Part of a small language model's weights.
Size: 9 layers, 4 heads of 64 (1 for keys and values), vocabulary 8192, 10.5M parameters.
Architecture: RMSNorm before each block, rotary positions.
Each number is 500 + 25 x the weight over its row's rms, rounded and kept within 0 to 999. Layers, rows and columns count from 0. Numbers have three digits each. The size before them is the row's rms in percent of the matrix's.

# layer 5 MLP down (transposed), 704x256, rms 0.15, rows 227-263, columns 0-127
103:479449469438488520425473511500477467508525491458507502478494507502478516508502508471494465502553502494501500475487471506474494456494507514458451475481463498499488519522524531523476479490466479519534546517485490451493501480534553530514490474524508493483482542499541475575491500490500498489464512498515473500508478548488518523507513500480507505500505502503522541521494511503465493541514
110:486525488497534500494505472525521488504522426505521467483503493485474503513495513511493527517513490509513464502490486506491519455493463538506469528487583480489465466547494472489475526499536491493504464513495505488505489432479455520521522520509458506502495508498545556510492505508496487480471464550476521532486520525496459477481520478507527512527521469484537504501483528528505524519470
099:476539529507514515476483524482475514464515489527467502468472470501500540553494526501490552495465502483506483470520491519495526524453527530427524468508472502491509465465517498512496473501494537515488514515524474551475522525533510492463469514479570473495509465498522507499463517506504486504518508523463515562463517490503503525499507500494520478524488558509560424492522492487479494522545
106:467477483498489527485497556456464524515543491510481471466540493489467454524517485521531539477528498507490512490495488519511503527518500438507504471556469508517509483506494531467517526495461495499519502499478531514487480529536519512538470523526509513496484511466465531515509537503490514527540546536471501491466500538514511484532498565464488516510479516547489534476504477527531469501507
100:494502491507504516496487534432493477517535495519508498488480505521552496480492458444505518471520526512477495434516508510456477504473510488475558528537514491496488511507537499507532500460444466518511514499515492481545476515489494452500508511457497541473474505488519484491502502452487466484461536507505462529488506470519497471473502514476505506532458503545475501473490487527487466482554
098:532484494502489543497538505543506462526504453512478506500478487526491504512506490522505486483497503479541513498459483520509495506485495494476453463465500513460481532491484498511499505497462542567516456457513478483478567543528517489512506490490532470491493481470491523484484487470464503480446554520531509459513523528493475492562461509460508501530481501489541499522509504466445484519497
101:493452485510509563505506481501473513500510462481486496489449486445465485461478495485514536496476480506520466500435525515477490512495457436492507530522475513507513474520525517453524512486482501546492489456490416487541442521497482463523488534469524480500537504510474459515492526506519476541525485473471534490523531495518537491487517527549519529501515499493484542500478505501477520518486
101:498485463486496497506471503488601496541517470486513487507504488467489480475532474512488529466480509541508487505542496524509484484496465521454513491497510467478520469494471514485590499490545542510564521482485485515473513516466497527488479477497450499520468466503469475532499511468477526477496485463462490473518503531478499478494496473520470498504479489460505489502504516503505502489525
099:451492498521469493526514496488521459439511504569496498528500510497479457489516500508502504475490497449504540488520497484523513488449480523517479507489478478478507501487489512475493542515499540412494511490496489504465490483517485504471478510518497532509507424536470504508521519555468490478473486516448518479498483511495526543465522520521538507504491523502491472469506529500494531520513
098:496470505486520501480494533521496515518480477491502521512524486514486456501458507537484491503482479488509517467460488481448474514522542542500479467543477485490530566492492514474501470507502533576473497471526502471455470469521512450534510466505510495492546500522524461507509494516491502479493485501439509495543528511499476513538485535446464493495489534470484516497545514502517480494524
105:527504510512461516469508468536549494499490487539483551520500505510517474497474505517489473524516537505443526509492520541551486495532461502514502503502472482554512530485512506486476563478447501510480514533510520518522493486506489465425489470510506526476468515502500501474496486503510494485491513430494495541492501489470502494497561495499536492515510488479531504497495501512536478514467
082:488512496457500529476442465516486535465490506522496507479471473421509504509478523465507498488452492499495447494474544490475532466520500487452491488516486497539517510526542518475498486493476501526522516475474503506544542503529536548524485484528508479520516444509499507451526472465513463503501488458540513521419520491527489500521490526518492499501483495489557515528509543530480503516507
099:517505486488497468507476512529501477484459476490533490450523470510524482487500478469513519523531490477484537515476487526501489560507497522471522494517530489487493544496487528505507506497489476522470473482491476481471525522543541485481478501488503506491506529492529480445505464451485479531520501516493505454517469517535465498532496548450484481490535473497485526530500507502567496458484
100:475499513478493530517486494479521468529508548503480505492492531494513511461515490505512505513451529469504491526462514536463486475503530447515496488532500498505516471481493503498491517508505473497443461483486482514479482459513542514461488547504501496448493530491529537497470492469494483500434506537510504517478500505523525542507514503497510533533495498514481490462501489538442501487492
102:513516484451547471453532515458498510534481494466465464475487494503450501498471479471513507491451491500476509467489525513494488498509469480505518508491543501467543535480532482525501468505497474523543514473531499488489478503495449486502481490489452506469505472496464470545504459470480505524547472512476509482482519514524483474505484506488512525474494485490481501515484482509506501507497
095:516527523511488499545481507534453527479459454511478513499537486506495477525531518488495507451509511489491481496453510516505497514488505476502502545498539526522536521493488488471525510492559519492501480509500477539530522496486495492496524495442474469458500493544470469551493523464528497506491448509530520482498518489542513484534468497459519474464462497535501550429517495507498496527485
107:527491500524489556459462518488496505442505514550510486526482474505478491511471503508508490496492499497484504517475534457525490472481516501471490532497496509449484484498466494482524490441524492520501495486517474490505489527456489448478484540495515518474484506523473517540446506486473507507527417503490526505522515549490508486497511540502518490511550508510496465565460491469438456471514
104:515493530558509546500508476536517520513538497513466499531523519457449466547479540523473531505489473519475549497463489506481480512484501525497474473488429469469494520530538508493492563516495496531501465484464479504499482498534518509477467490489500510479486510492497511516530465472511497499507489472502511499461495500508537493518488487437480524514460510490507531505546501529519528467501
083:477559496522530534473538450473516490491560500511538481502521501510549468504520467488482508453509519482540513509537474528484501447505490533551508498508489518498485504501482483529514499467454496471497519500489469485541515520506516520472475494501474478545514524502523514503555492513563552498517510430532476462492493497496498533493459496520486508512512520490493546486478469521485482494498
102:510467471473481495503502444494502502532504494543493527499508515506528549461510488517531500536499528523509511510516488495489491458474475535500492490506509494526422517548489482486490488456451481476489490492512505548483549513508516485458536543523506481491434493539479515488496509518481481455490562485517518524489474479497520489503502487521486484535506462518528457469476518509456485495476
101:553522514476499489467497490502465464513510521481501523485502528456500489480505518525513506506518489497502454498509497504512484480464497504495506517467478530479534544487476492529466512489525490512534456442458528443540505521494524455456491538518484500508503491475491498488478519503493514515518447480485483450512542509489514513511489474499497463474468494527531489503455511536467472464499
101:503478531485512479472551541502510491504541515508461475507470517526463518508544533499502502495515502514534468480463562528487497466522545460465497501493508533477480482508544528525534555538524509461466490484495481517443520483518470525486486476490492481547526490549500528537484513477471491499492518480502437489493489483515522504485464493536502501451504523518503557481503482532503518504566
098:523498511483550513474482475455524459455503511516492522460470536458509469480471459497504429537460520507464455506486516494470496546467467512461488538501487514513529497520497525524454513491473475518478536514493477481503533500534506493485521491496543503458535491523511502486467513503486457513510480476537562484520535506527516518482485501491491539536549499511513527473505486508522498518488
096:496522517577520524493499527505521496497517513505500472482442507496486480540507489531503505515496522497516506484496515526513502471556535475488474509478460464470501513507501524536533448515504514464448495518433524498506533504544471504496485507506551468514484517510524522481523506525525529465443513505511503522497478522500545510528478486491524475502475516479492525521467461484523478564504
097:520492533499495452511504513490532460496493511472473510536497458531490516486542489496464457511521534459490487488538478477441508559510508530447488518495528498447518506442481512559497491481513525529501527538479483470511497530509490507522453515476520513481484461493553527548508522527506502472510468472547494495460504524506516502530475502510498541507507509500511505499476482524471486543494
099:478533442521506499483543484474474502488477541504492494480500497524466496528509455511503493523440477530486556545489550508504487499524465512534510455548517571493537484466500509480481516551464504456480471487532501513510499516532491497499510517532467474488488504499517495506475491483511472520491510491478505465488490542470448528512482506455524457534491490460480493521436468518524497475471
102:495520471495518525447529492479489488463496508470492506484536517522487459518502518467565482485543512493515525465498495496466513514454491511501490507530472426502504503520492503498468493475481492530552488479512504519483467495525497518533502488477545530465506531499537555495496485468504506485497525480507523527480498506527535517486462466456513476483527502487524516483545480560522482513481
105:500536527464465490491478514506458489500496483483485443516500508517447489504544499529492503455505550481505531526483487546500492511529489476493468486517515511523488480517497542494495463472492484488486489525490485476483525520507551446465506509497545449497518477553551518505463540544503513510529496514535500508527491515487491509490503523473526519516463483504519530507528507486465529520536
091:497518534506516488521520504536491542514540519519474498505510490510487478516492491563504468489516500489472506530518490486513436472538500483516492498514526534479505523515504498466469520482502489481464506445553475483503506527523501502500517476447482463487503449518537498551507501477528484507521536494521487552486492477474510519542518467479476530479514507467487535526503488513498516510515
103:483464452469545531514508487469502527498486463481456539504531482518490492492515480514555501500516523510525487522529470509457498482503493468490457511518506502508467492493469491514475493505524485513481501428465529518516490467479510523484489449534545488498493521571539485508490465488546522496512494525481531557470510522525473520483511526476471520513548500530474530478553537494500544473484
094:456494461536517495501459460465432501478494499546497475534472494462523519496545513491463513523497514472503544497499499501459507510506527486505479526500515488508497521517478532510492533493528499516473493499527500445543497486511449489522451502491473514495517532502531497510512523530479492460482506509487471527496534480515524528452504480492503459477512513545463472531460485487525496526514
104:525429498519464492501499473490497498516516491472521466525480545527501515465479533477494511468509445502468525512502510519480447514509478529539498510553484530479484491525470510517533489485518522509518489533532531496460543514465548497517479494521491456500455499505502518488495515487530508479523528487533527438512499482515510452530524526505481512494477492517505490528412531498502512540461
098:499543489525541494484538523526455514492486548466510528495523499529538500480469525482471488483468532525522533518465499492495491497516461499532497492504504483503494494502511508503516463493519508492473527487518478515479499545508504491484510458501513519456514527480468480478503500522491526459479492458514476490491532468468512463503499438506455508498508491473515536488503524517468513483488
095:484454504488510522482518544524467480510523538533473505495488525514523464560526511493526534495517475527529518531516489515541530495487490485475506485475514501545518514511507517571465520472528502512481527565492461510469501506477495493479527508469495486475502504497533445500444532497526513501499492496489492479480518504519505533473514495500454474473508444503482533466509534501480521507495
108:505476500510549489453481481514524532515478493443490493510519500527539525501526545463481561486510488502503486484511504511481474487488532570507451519532519495499499537524497486504527470525486491548509510440503514483486482507513526477501509518546471528497531486508497533477531478461517485491510490507493493490455460463478504509498488499476528508502501533478509476495489553513479537489509
096:493476476555497496497475505504501466527512512474478517485439513511522511539556509551523529508497481483536488512499490504490485509494491490438530535526507505464490514524556522561492504479508523500510489520507465498519488494538507511536514484456476518502496506555512493498479541533476488511481513503496504499462501511556493483478499462541492486468522508475476441472514473523512466535499
095:506510489480507532538522530512488514488494504523489517536476513506491502487515493564509510452479468543510439457475493524522493503490535501470544490459517469492515541487503527503499469485522504533486508466520471471504528529532522504487520476480493471544539497478454495536541522480501486504431512483539496527477510499513507504483556521519491484498495489502511512534511480543534470483521
# layer 5 MLP gate, 704x256, rms 0.157, rows 228-263, columns 0-127
104:482443484458486498446522468484529519548518530528472459482487485527472497476536525500507490468474537538529485495509522533504482482491479515535488510497506529468463500528493474483447457521487499495519473483464465469532494508477504492475515466534500456499494553510496491478458487469519488503512519545516514521496469500512503470512517447521470485548513532478496489473529529456509487450492
098:512484476511508477518492501512511511560481501511530486503535488471558491520520511547498447496500550526487519520499485469532486477544520486499507475526472454490510484494505527482465483434508480502540484472487522473526487497480482505466540473536488520500462533519469463520500461528481470479518496510485520489528516517457523532495531464533483476513516497501486526468518525508492474492499
103:471462489484516500475498446465495502502512505550469498515443499485527531483541489528519499461534501470477483516554490453502511435493490516459493476502513506498516495506503476475517528510466484505470501515532477463501485504500491516490526515491541457530506459467518525514468439491478497481480467489512490516510519509479514512487463492507512533536495505479491490505524504542534486472487
099:497488473495509501487493491509468456481528511543493535538499451488480452465487496532508516508509511482481518497497482479452471492530461471489525504527512479466516508488482467449462532505525475509510469502495472507484511480515457508464456524504519506510450532503488500537494529481505547531437504462491522500484512494479568506503521502514451477470437501466506527556483504530512517487519
094:505509486509504508493478494504499481501508550488539500455496497497484452480498508437482509543506511480528495532487491543542529525511495462523532510496496502520511474437498508510551486490504558521505503494482492461453527514495517517533517510505531537499549507501468490473501495528529475503461498464470476506498523492523538481507504505465522515462495501514556449511484471517528503505464
098:482427491467474507520513507481493493512500534497502515490493504496463484467511515532498481538519526466528537475479496536514507510500494496487502501521504526521547507515465553461484497503510525497502491497528442468538496472535510468505537515495502496470550508507536507482531541544500467478514472538510491487536513495538553502521509485503449510468479449539542492480498475544511496503501
105:494477472501523508443476491495494494498541558524514496507481533507510507480496452488508523554477513494487526488485479540463478517468488526496493496509524451516501479546483486523519441489518503472485501501512516471485502507487521471499533555479498481525485501495472505520473531497478539541439480499499525506501476523492429490481475503549495488480502485505538484509514488521526502567534
090:484469548453529520511505464439452529535524520489523511501492465458516528499498511490501487467524487504464539490519477556462553540480495453521487504474533540483499466543503466439468495496486502520511500492536477492521488496492496513551492530477473493476565508499458486513540526494477517458529511516498490520529482506530490517474492507537478481537501488478493532534488475455517494529500
097:508490515523505486502503514494505498473529512494519487441517513487491502535459510483508499532506524544519454502522527534501442495495492506516457519481516511484493475474500463524504498463494501498476470473514470532526508509538513490475487481535531452506548503487444466509477486534498501532472496486522491517524453451494492495513540513482520494504462519517503507506472514510498530477485
100:523549508486504528529477475493511486518499498483469535504515477540515492495469530503498526525528512524489465454526534527521468529499491444497497467508443500516511500535581494465509513517504492513486506495510512509521475472498501466526507520498493463494545509490508486475470523452469479488502496503488498491531504521472471500557475492502510504538502488515504543483516464497556494499463
095:500489511582528515499505468516520460527518535511501444521463509527465477512510484510524524458500531495482513487492504498497476529501540497542490500498525534476488494534455511474495515536514492524495464505503457492494496470511518465497532507453449492468481496486526482499513493480508496537475505552546462460521476540490459523471485516487511520464466487530459448506493526516542500475421
096:512538468482524530481528507506539486514518507515524498478471499515519532507510513485516471513472500545539436479528485465484525506493485493490530558522488482488475482482535483527463493497533550468474551495455494504541460492527527549508489514474523459471535481533494511500501502524487487521478521490509532542477484538496551507510467511517515509488451470513492449476529477452482503510518
098:461544515481489473485497481491460522488530495490542473502555487460512536508476526525508495483506499536526545508538494504515459510533489491493520482514460527481484472500517525479517468496532508487519521486510488512515554484484492479535540466509498514523522480563486536492526504504472456502508497463518496494517494495498517481505485503519513482477527503499507488487540487484522497490500
099:527525506524481482476531507518455529453491487489500481517469466498455517456485504512529473504539514530512489505522492511477489475551488485516493508497501469496521501483479477479497534494506521510502479462516481528512482527483473473425478493530497473498512539487518480476495478491527491497519501542522499540515518451527542508512481497557449508526479492493501502486493469451524497535487
096:478480492510529485465502501518592486485505512475492477544464505508484532478485504539522497512489466553546524523494547497488463515512502480516514524515457510524486496543492515498457510502464510512454496486476507500487485464469541522484476480547505524526475471470452520485497515507497512492537509431513485517491541547475502529499498526523531514526477502524512481537529465504483504513494
111:486498523542512505476469465524484483496461513514509461477494475519498516526551507491523518525499443523490502516487502477492528494513481509522539525501504514549530467453498536503545520530501462505509483497500558485467464471463530458488471516520500538499487527506522498533521530495545493511520471456493530453491470503516516484481469532544474518538551451535513470525488488510498486485503
102:532503525520490529497490489487507467494507504464519493440536484498494515510493463498496512490483482464529514500494522480484492467508451512511484501483491511470521516478476510473540513509554432514485517488520522488540493483498483501514484567481529478535506469504485522497491537515487523506519495510490537510478504538508498475532483528458562516472503512543488470506468466466518508485509
086:507508504522526462509512477468436496501513497530500501440455471469458504515521499497522502492454513508518512455521515468493509512493495533450508524457503466490494482481482473475454490523471469478533495536544472493485520494454508490529498502496538481500460465529463515515446501493469508482509492507468491510506487493506489490520511530478497494545494522511500512539486518479516516482484
097:485522496511514490560538529548537546519469473494487548493516484485469478499470531516502504472483511546495491488494464498478592510461550429485494502477523490485500541537522535500547518518498548514496507510484470498539473485496529481548504539484528527489484527480531535522504461509458496489477508507519495495474503511560503494471504501488508488481539530507494475483500509483521498500496
102:537505517460496506514516485538500486504478511523499517475510481448497535508459459487514471495510467497492506543524515525521478507486511462520472478477480512469493509500527505515538488543509519509514466500475523492487543472518498505466522512509489502465513552476512517470499503531462478455531524515490489477458475492494484480480500480461493535494479520475533524516484518491505499488472
099:531471500475505440498461499550490545492538492479520482481478463514491521457465477506501501541489472450492479505486537482457506466487513481476501472523538503570492498523509502513527505454501506481548469486518515526502489515476483513486546500507497502464477515485444463481483449505526491523508531519492508508479500492504481501524528505529462511502519500491493447508480539512500515472540
095:512487523465508476537542470486495502492496475480499542486519491497500512511494521536523478479478535459479478474532537520457539512464485555528531505516493495527478520499491510473534469489487523467478501512517495494485503472533491483504511488501505517523533518481473523534510505469485487543510499514516420519506472509474525477508472498536481498490501509479484457494479508516473460509497
101:487528481504491503505477479495546516485472494514495500543512495506518492485462526481479538504508467476540505523469500479495504505502525512516512518502513471494511549527521503485503538473521475491515487520530421546524493482502482495489491499497573500491542529466446536465469543510531511485465453476490540494485504522522467562497506537520495480520509527490473429497497467441503531523492
101:465495492510456518508520528506500475514523496544487513513495437514493493505513507483527495518510508516519524505500467481534491468500463478515489516506482489485511509480522470479519547494504448521516468481473502527442499522496517498485508489501495499492478520496476492534512512496477464506475529519475516492522505495495509512515495527513444509499472463485486527471495536485516525530467
096:523502513528500520526551496507439498516451479496538512507470504480449539519478510524502465490473506505502512568494488525465547467522467541512471481511523497486540465472565466473473519491529507489485485439524532511492508517490512479466467537468543519528508488484513519489542487473552481513487530500475522515512482487501499489484487508507487479471500475490477525500506528499459488518506
094:494454448517465497515505495543504482515549461536481497480502443454493546463507508490484548502493533519537512482549517499525505507484539515512510522488503499456515495534501503494479510506509502532501500492501485518497485479514490513479493530487526513492556532449448477491509530499526497523474473481502488452524477490519518551511528483504516491475514551451506548505445524501517494498540
099:463524555508500526492515502534522468562500470501518514512513496537487500550490496465504493503474503485479494528473522496492496489442471498487482465495482490503480489479465516468440516496487523519505498493540473497501469506469513499526509461452517537485443517459503475441521499471515549465469539502493511486512520468483518500477503483477506530469475512504477508515510479521463475477490
094:441492464497510521442536508495514474492508516525553509491469493514459455490481524516517479465473520450470515485496518508480519519505515475435526482481504551479509506478478523482487478500511537471521525476519518476521492464487536488474495527485494558500521492489453522462440495517480491500496497494535486451482538515464503494521525536540503442485491466481499481474545542465491483515499
107:528494495496505504497524481477537474472536474531485546482520510478522469529514503501509492497502542502460469560483440461485504511518508491507459470474524515518476488476518480449475487543557462468466534487475494525558522487489497507525472525496465531534472490502529511519473465541453487484500505515534484486499518501461509468496505502496518483507525510521489478498525476539498523482535
096:518513483519525496509510524457484530489545477494466493466491510507487485527532508506517518523476518495550508473463480514512513485509414498471507519508521513515497524506512504488467502507481523488497459453446480546470498498514480501477526515486535496544506479517500481515482476505503528486462494501495483415456485502539479504445483473507465537480498501469547503475525501533498506518460
104:504468482527502492501517479530494492528545485539481524472467558479507492488492529519462499500516464555502526514503486497457496526467471502504491471490460496473477535486472430491478477520497512517488509506512538511479523539504501525505539496516455494491474509530500488501535470523482523482491542514526514473505510465476470524557529524499499498499495509510499495478483471493466512518535
092:514502528505543455496483488544481438480522576527520547510469490476540461491512503527496508514504512500489497490485473477514508512538482521473511470527477532497480503498550486536494521483491510520493514478508529515462501516545485465490514444493461498541506492502461554506477506461568509498485522511502489498484497457453469528483510500485524528529470497508479494546439520498491475520466
100:492568544468529499547473528478499482524456447535488497539532479475440491476435514504453485474473529503494517482514544483504528551484473480519488506537485503507511509498544504474550504496512537465524444566504506491507486508472516471504510481533527499480500525483478518520543461498489522496485500550477529514476482473504507524500497525498530526481501511543507514535506533465496470510481
092:461501482501457509459474512531527515483514480491471520532534503464492487496472511466507427509527507522482520489478507503452531477516521528495486479521505514451536479475455545546480473463521539493549507506480564483491481453471509490515490522502464488475520539498482530530487539445488508548506476510498479536461486525496479511520465521500519554528488513503518490511510530501457499535535
104:508509477512466492537508470493499465538504477512499516470505500514506439509507476536503523485564485486506479483511519511540501502499448521496534512524495490501470511549526452502466523523444505497475533481488481454515514498513505548509555497444494528477530504510503481450498455479521502529507484467472514514460529503498532526504480526517484480524481510488487499446498490452485486478510
090:497509533514490498523496499455467513560522503506494484586484472491504504516492466528473527532517513437473526530498507489495463469477492520512502494505500495486479476505503484524523494552514497535478491477498503472534490497487476514535502517509506459470456517551483478478503504495512544493521516493541499539520524512484551459504468502469466520536459527453499501533491499507493483474529
# layer 5 MLP up, 704x256, rms 0.157, rows 228-263, columns 0-127
106:510489481503480467495499548478535509480483499518499482532523500515479538494506526516484429488487495470503459509474490518475485453504459510503534491521533487444502462522482478508450498524515515520476516515493505475511488499486504497473549490515516546501462527496499516473518503528473529471482513502503480538544502497448465498460513455517484526487524514481484465478528498507544524513471
091:506478543507519493498463467476517458485520519472501555536545476468457505503510526545514559481473484499506498501520494538486528514472478498491467476553531479531499487497507508514507502494521506470541499489463481475502511455484500488514503498476516484517515487471516525493501495501520476508445465457469493509476520502518516494520489514518508466468509549509499468528479483491514498547472
098:513509536516468515521534534504499506505496517493479476502533527512507440466476448481487488454493486522516482494487519515501481537511532460530479473498525525515492490478488518465510489502471473508496529520486505519506472513519493460478471495477514544472527529550491524524515512491471486506487512495490507451483489544508489538561538516486500499505494501504494523449479474520505536503498
097:491510494496529510494503495522474511467496474497506532525525476500514507473484490537488498512509489515521451561540497497508473485503500515535501530508548496509519488512484485478489465513509501534530533504521534496464513491477487472509501492492482518499513517527518500515466508481516522482474478440479509517556535487503532534505497509463469464547467486438459503489530537516513515473517
098:464508478507494506508536499498457455458500454512544495515472495517498484508519485527526547469470498503511451489500529492524512484473478464524494505510525490518514480476487498523493487503468501512445503498505480515510493491552496498433500519511534530472530460493515526483499541511490521516520489512442460500534530548484456483459517432498452530482482518486529482456509523457505535526528
099:495474511480477488482503499496529475516474537534483522555501453520496507484437568493517514537486555546513469486494510465525502498541500462510516520505475481546524512498549474468523522450524506529474524515474485504527492502482497495466541523501459484506511467514517499533484516499480517532492512531489473517476480477498530482512486529506539563520507481465517511506531484504473525514559
103:504504479561500497523526490491541478488513509538485542465516506537503489489532437438501473518471507480526486500471502513485504470474528508519493471488522485499507560522496489477478521468430448496468500537535463475522496491440511511483482544496485516518468489557543472528496501476513501537484518509513472505447500485467524507475516480529512478468531515458526492471520534509531522525494
097:507485486497471500489512504519480487556519523507478503485469493472504519514516503459486483499529504533509481478534473487483519476503520500525566461556536524526517461471514513495500485502514511514507508514503467511516509495481502492508503471441512512490500476489529474508528524519505502465478485524492475498506507524515520503507457518510508562488500447510462519503517524494463498498438
101:512476543463514514474520500496537509513506505493500516551452523504498492525504512533481487433481495509484528468457473492489505507500487501518478448542508495490465515517517479528526429465494513519513510488502495502443491498492490453529535479497499473468508458502508525534514449496498516491526522476471459462472479489502478452577485468497480545515531504500517492497503484476478485501525
101:523537530492502490481510530502509460516509457531447510491519492485482504501510504487453511535490513534469502500512483511466505530532509510516488506488515496515534500496486459489464484515527575517513499537491511517497470521525524512471514509458444476494498485495535540501513484503485500496471498490486512462497505494496513488494531526530462476537487454498544526504511519505532490497523
107:535519543458443487525541514431493536514471500479491506493533494520536510502498536513489526497507474448502479489463494550461555507510492516465496517473498490525528495499480485463491503457476487518494511503451522525513499516499503523534470517569557523497497517526526535530503489502478504488521486475515499511484505523519516509524509498472504508499498476496527500472531492496450484479462
090:504531535501446535498484527535497477499532498494548517534526514524511536513517510527499483542478508461539536498457493512477495479514497478487512514511492508499494518493517538557506542469504499508498481482505485499513495451493467490516486494512512511510482524478502532511478520497476452500469519507499515466534512493475495502491501498522481505491498466570490533523520516529505471505479
097:504451532504481468505502512505516507481499445474531514528490469525526502496471469503504513500541508486530509502480498467498533524507501537547505492513513472508495523514502508514527509532472455481499454540521519508530495514520536496497477501466464505461465472476559453527477499500489508527470515520465517446524494494505534519530549472506496451461467529503491509527522470493536499507475
099:467482492526529460501482502480452476516470474503453515510469477484535449521499522463511500534475466491464511461485475479501511500490517484480493501522517521481523528484550531530550491493505502533509486457505518474503505483475520477506503463501543507482553479507493483518474514536460529547471458495519512481440531543507487505499490491527562475497508468485491471502496501554509477505464
092:512524543463515497525476489513537461508479494487517511500508479498490476545498532478495510454523501474497495502455473511509491500483536511506469512495528473495484459467519502504481485478470501465515475532471481516531538520524499512461509531450473526484483508502429475506493494531452525526474500521479526523538509511484499486476471486480544481458468501497493436545516519533526527533520
104:498482503475481505493472478496493492483481495531516486490482498485471490518524475477498487519454517510461506509487545516523502502507531474520474522500499488455529493516461478480502504542515444484522462504514504562567487487500501489483525496481541483507486516526536545477486504503482473479436468535514477520550507535500463487519523499470521550489529483533532537475477502517546503504516
099:518526502539521569490460479487470519469508481499512470570515486514469516503490479504532446482468501535544535502448451474534461477509541532508499497481510533484493494551496485485494481532523537487516483522484506483498520522487461516495499477499495464474470548517498460527513521478483496460527481499501533455528528510501508487520491478482510469522509498499489516528491518504515495484490
098:534548467546490487499503515461463488488487497501456502480511489494487503462485488510488522508494468492510548502529540463492505467506527487504548477484454517462507525512504507497511486462490505532511510475467504511476485547508507473513471480511464509528467429537550517505500501470473507485517462471536470536494495528540550508539502549496511478502534487506488500529464449487506476492454
092:471465503484478466515496519525506490483494506479536539498492530546502495525486537493469534490454486517516499486497493521537509513503512516500520507489525479485487533532538520484520506516481542512513514482430554509547482479500490507523503471506513511450526479456509521487487500504465450490484477520479512528471498504506527497429505495524513479471461457486534488493510504473556508506511
098:535489495534478492482484486504484517548521500502520528521492486519499478505521498484494478510545438499528509545551459482493491559469546490524537519536493501534522519533498488556498501514491521509500510474456524458490524483522497501513491498514482445490505546459534520486504514540503491510496492536482520489472503505488535495544545475477506468542546501478471520471497467543488509480481
091:516559470466445512495472508471509502506462520465497545486487453497442497470541492512487491477453503487504534492472484491517527483514489501516507497485509510494525536512530534497459495450526479497478520519488489548495492505513526494507483505488486466487465496462529537495506495494482462429506542521498478495463493513514499495515483487514512497530513505513514528535488492467469492535504
096:520474512513504532507527504463464493525491507513458561490559495497519494490461456500523527479510501500469508498482488527516525516520514501533530526482538506513471489509563462484534510492517493502448483484473512498538514508486520508533527476550522553503516518527501478510535469471540519504464484486504533532521485534451449479491488486516519470538512466552479515488495493522508488496512
094:479500518529511481507515490485464490532519516496535518512492490475490527475485538515481451507532472528447484491503566518462487486462500518509545445475495504507496473500508546502522496464484523500526480493472524462515483528482498455493500505555450536447496493530518483544468453489506538497479535498507499505481490461465453455504477483504506469511474510478533514474468547496465488493533
102:461499492487547490505514489516512480476522494491550513502512501504476535525500504495511495462475552463513464524543508505508517531500545517481510516467498493505543487505492550513462452490481510469538525514498485462526502471492526472539454476488515489508550479516555521471525533496520528499539504497508486522468495533481490479508526495514524483480500522488554459508477491494484485487514
099:520478503513535533468554502467461451517460522509510510505464479455473502530498500546519490521486471482509520519496513509523532537525520478502518490474528538492499467501493522530490506526450506508524526481514519475465536554508506477539523534534492467518477511487532516471477468523519454523479515483469509525509539445502545525504490493519482544548515438489496453530495474498516507482510
097:519482489501495510483511516480509515470489519461547506473498534540492532449531488493501506504464512519490489499519485535520505514556460500517496501566509469555470535532496492507520511471507497529534474516502479535523490506488510548461520519475538570558464486528513479494467509485498504497540511475465493474514443536477509526506492507437491494537515485533503520535471538488501479467507
104:514514554458461495471473507478495481469503507499510504467520494547478509529521468496492482498506499483474526474492542459436498457527526477483486520541432449457499523508467486532523525482472523490524483538513506483490483512493507496503500537490544543477527535482479514497521467484523495510504511526486522463517487509503456525468483532472470486470499470523508507532520513507488487519550
096:474484489463494458523498519471526497502509509463494518453510514456483512516520461498482455512513463531466562468498493502532464483488468498473485530493460487527492477544511485461473528468472480473524497487469538488463531514512517509514525489458502532500491517475488480495493516490492501516482517541490478520510465468485491504512484484518498517466530564521487493512482498492516516435472
105:497523509513516494526525503513524468460514490528502548475513470501482520444546527476493488528456534480477486495512491473512499513454462505523495481519444457534502450474535473491498491484545481502468467434484539498522497495490510507520480487479502472485466526532541445505470488500466495522525481523538531522497501500495491507508467463463517481503500521477473536478491514499474475508509
093:477494498527519497496524473475524523496487524497486499497531504487463432492491489512519480466477524493468523553501498532495532478472465485494491488471502506476499500509499474476505487526487500489507461471494439503489508479521466518461498542490514486479459486483509483517559458482473504474492495503525490483507516490482487497508548541512491453508501528525519525509577492511529528525520
101:507497487473470436466522522455493494533449490510532483514501493437514508514475475547510473499479488523497490510513484438460512511471495488502517462494469513524512501491549514517474496516514458481532509520496497501542529466539478527488503539523523495520538540447554552522478502508492487535527493471508515501484516485522475540513498535535495501473522510490508551488507498507493469503520
099:464485493485541497501487557493510499506467465459514548521523464470508506474544495480477537463478519499507480523524509509539522492489492529469520507446478493493503495490499518484521531468513493530493540513509524531548488489510522527536527471520515494529497504462594524499494512535450483534551489487502476520457450492485515537429497489486512534505485465519494523506473496504508572522502
099:499547464527472513473489532492509565486490442502484492535509475517493516464506472483486493522512473474430504436515462530509495483484503456481482505524488471480529433478460495513477555523556467467481516503505495475484461510503499519512500474494438505509493507476508530514522468518490483510534506516484535504511517469503504508516524504472517481480501516459527522473487561516475475503485
106:506478463472563530482467464521509517498526520487520461499524479491500532520495498521505524484479472491523460548492505441496484516512520514495498516525504470533505528488478480537543472498495531527471471488495503481488455469457517522494559539514525500490501511528500503474491464480506504506527531511515505518505501489512499504539503477479507469500511508457486506482528508544486530488515
101:490506545511526504475530508473523496486527509476487520512478492488526510507482492478518471509493517504530506499542518504465506502545534541469495466491502493460476467495487527442531516486521506524509487544518539506517523506513479474499464458505480495530445506482507497498518495500508507496435543507523501522536536490482525486501535474432532507491476546479509508522513518512508507523559
092:489496460532469471530526516486502502511457539479519474501518541511488540515504479478498483501525487500496547483517527468533534499483493482502511470502512513477545462515492499455494546514527505527499501498518495447457524453504477465482490506546468479472485477494484482504498485467470498483514476498507546533468489485512505515472522479495524489477530537519534473519510508454472489496510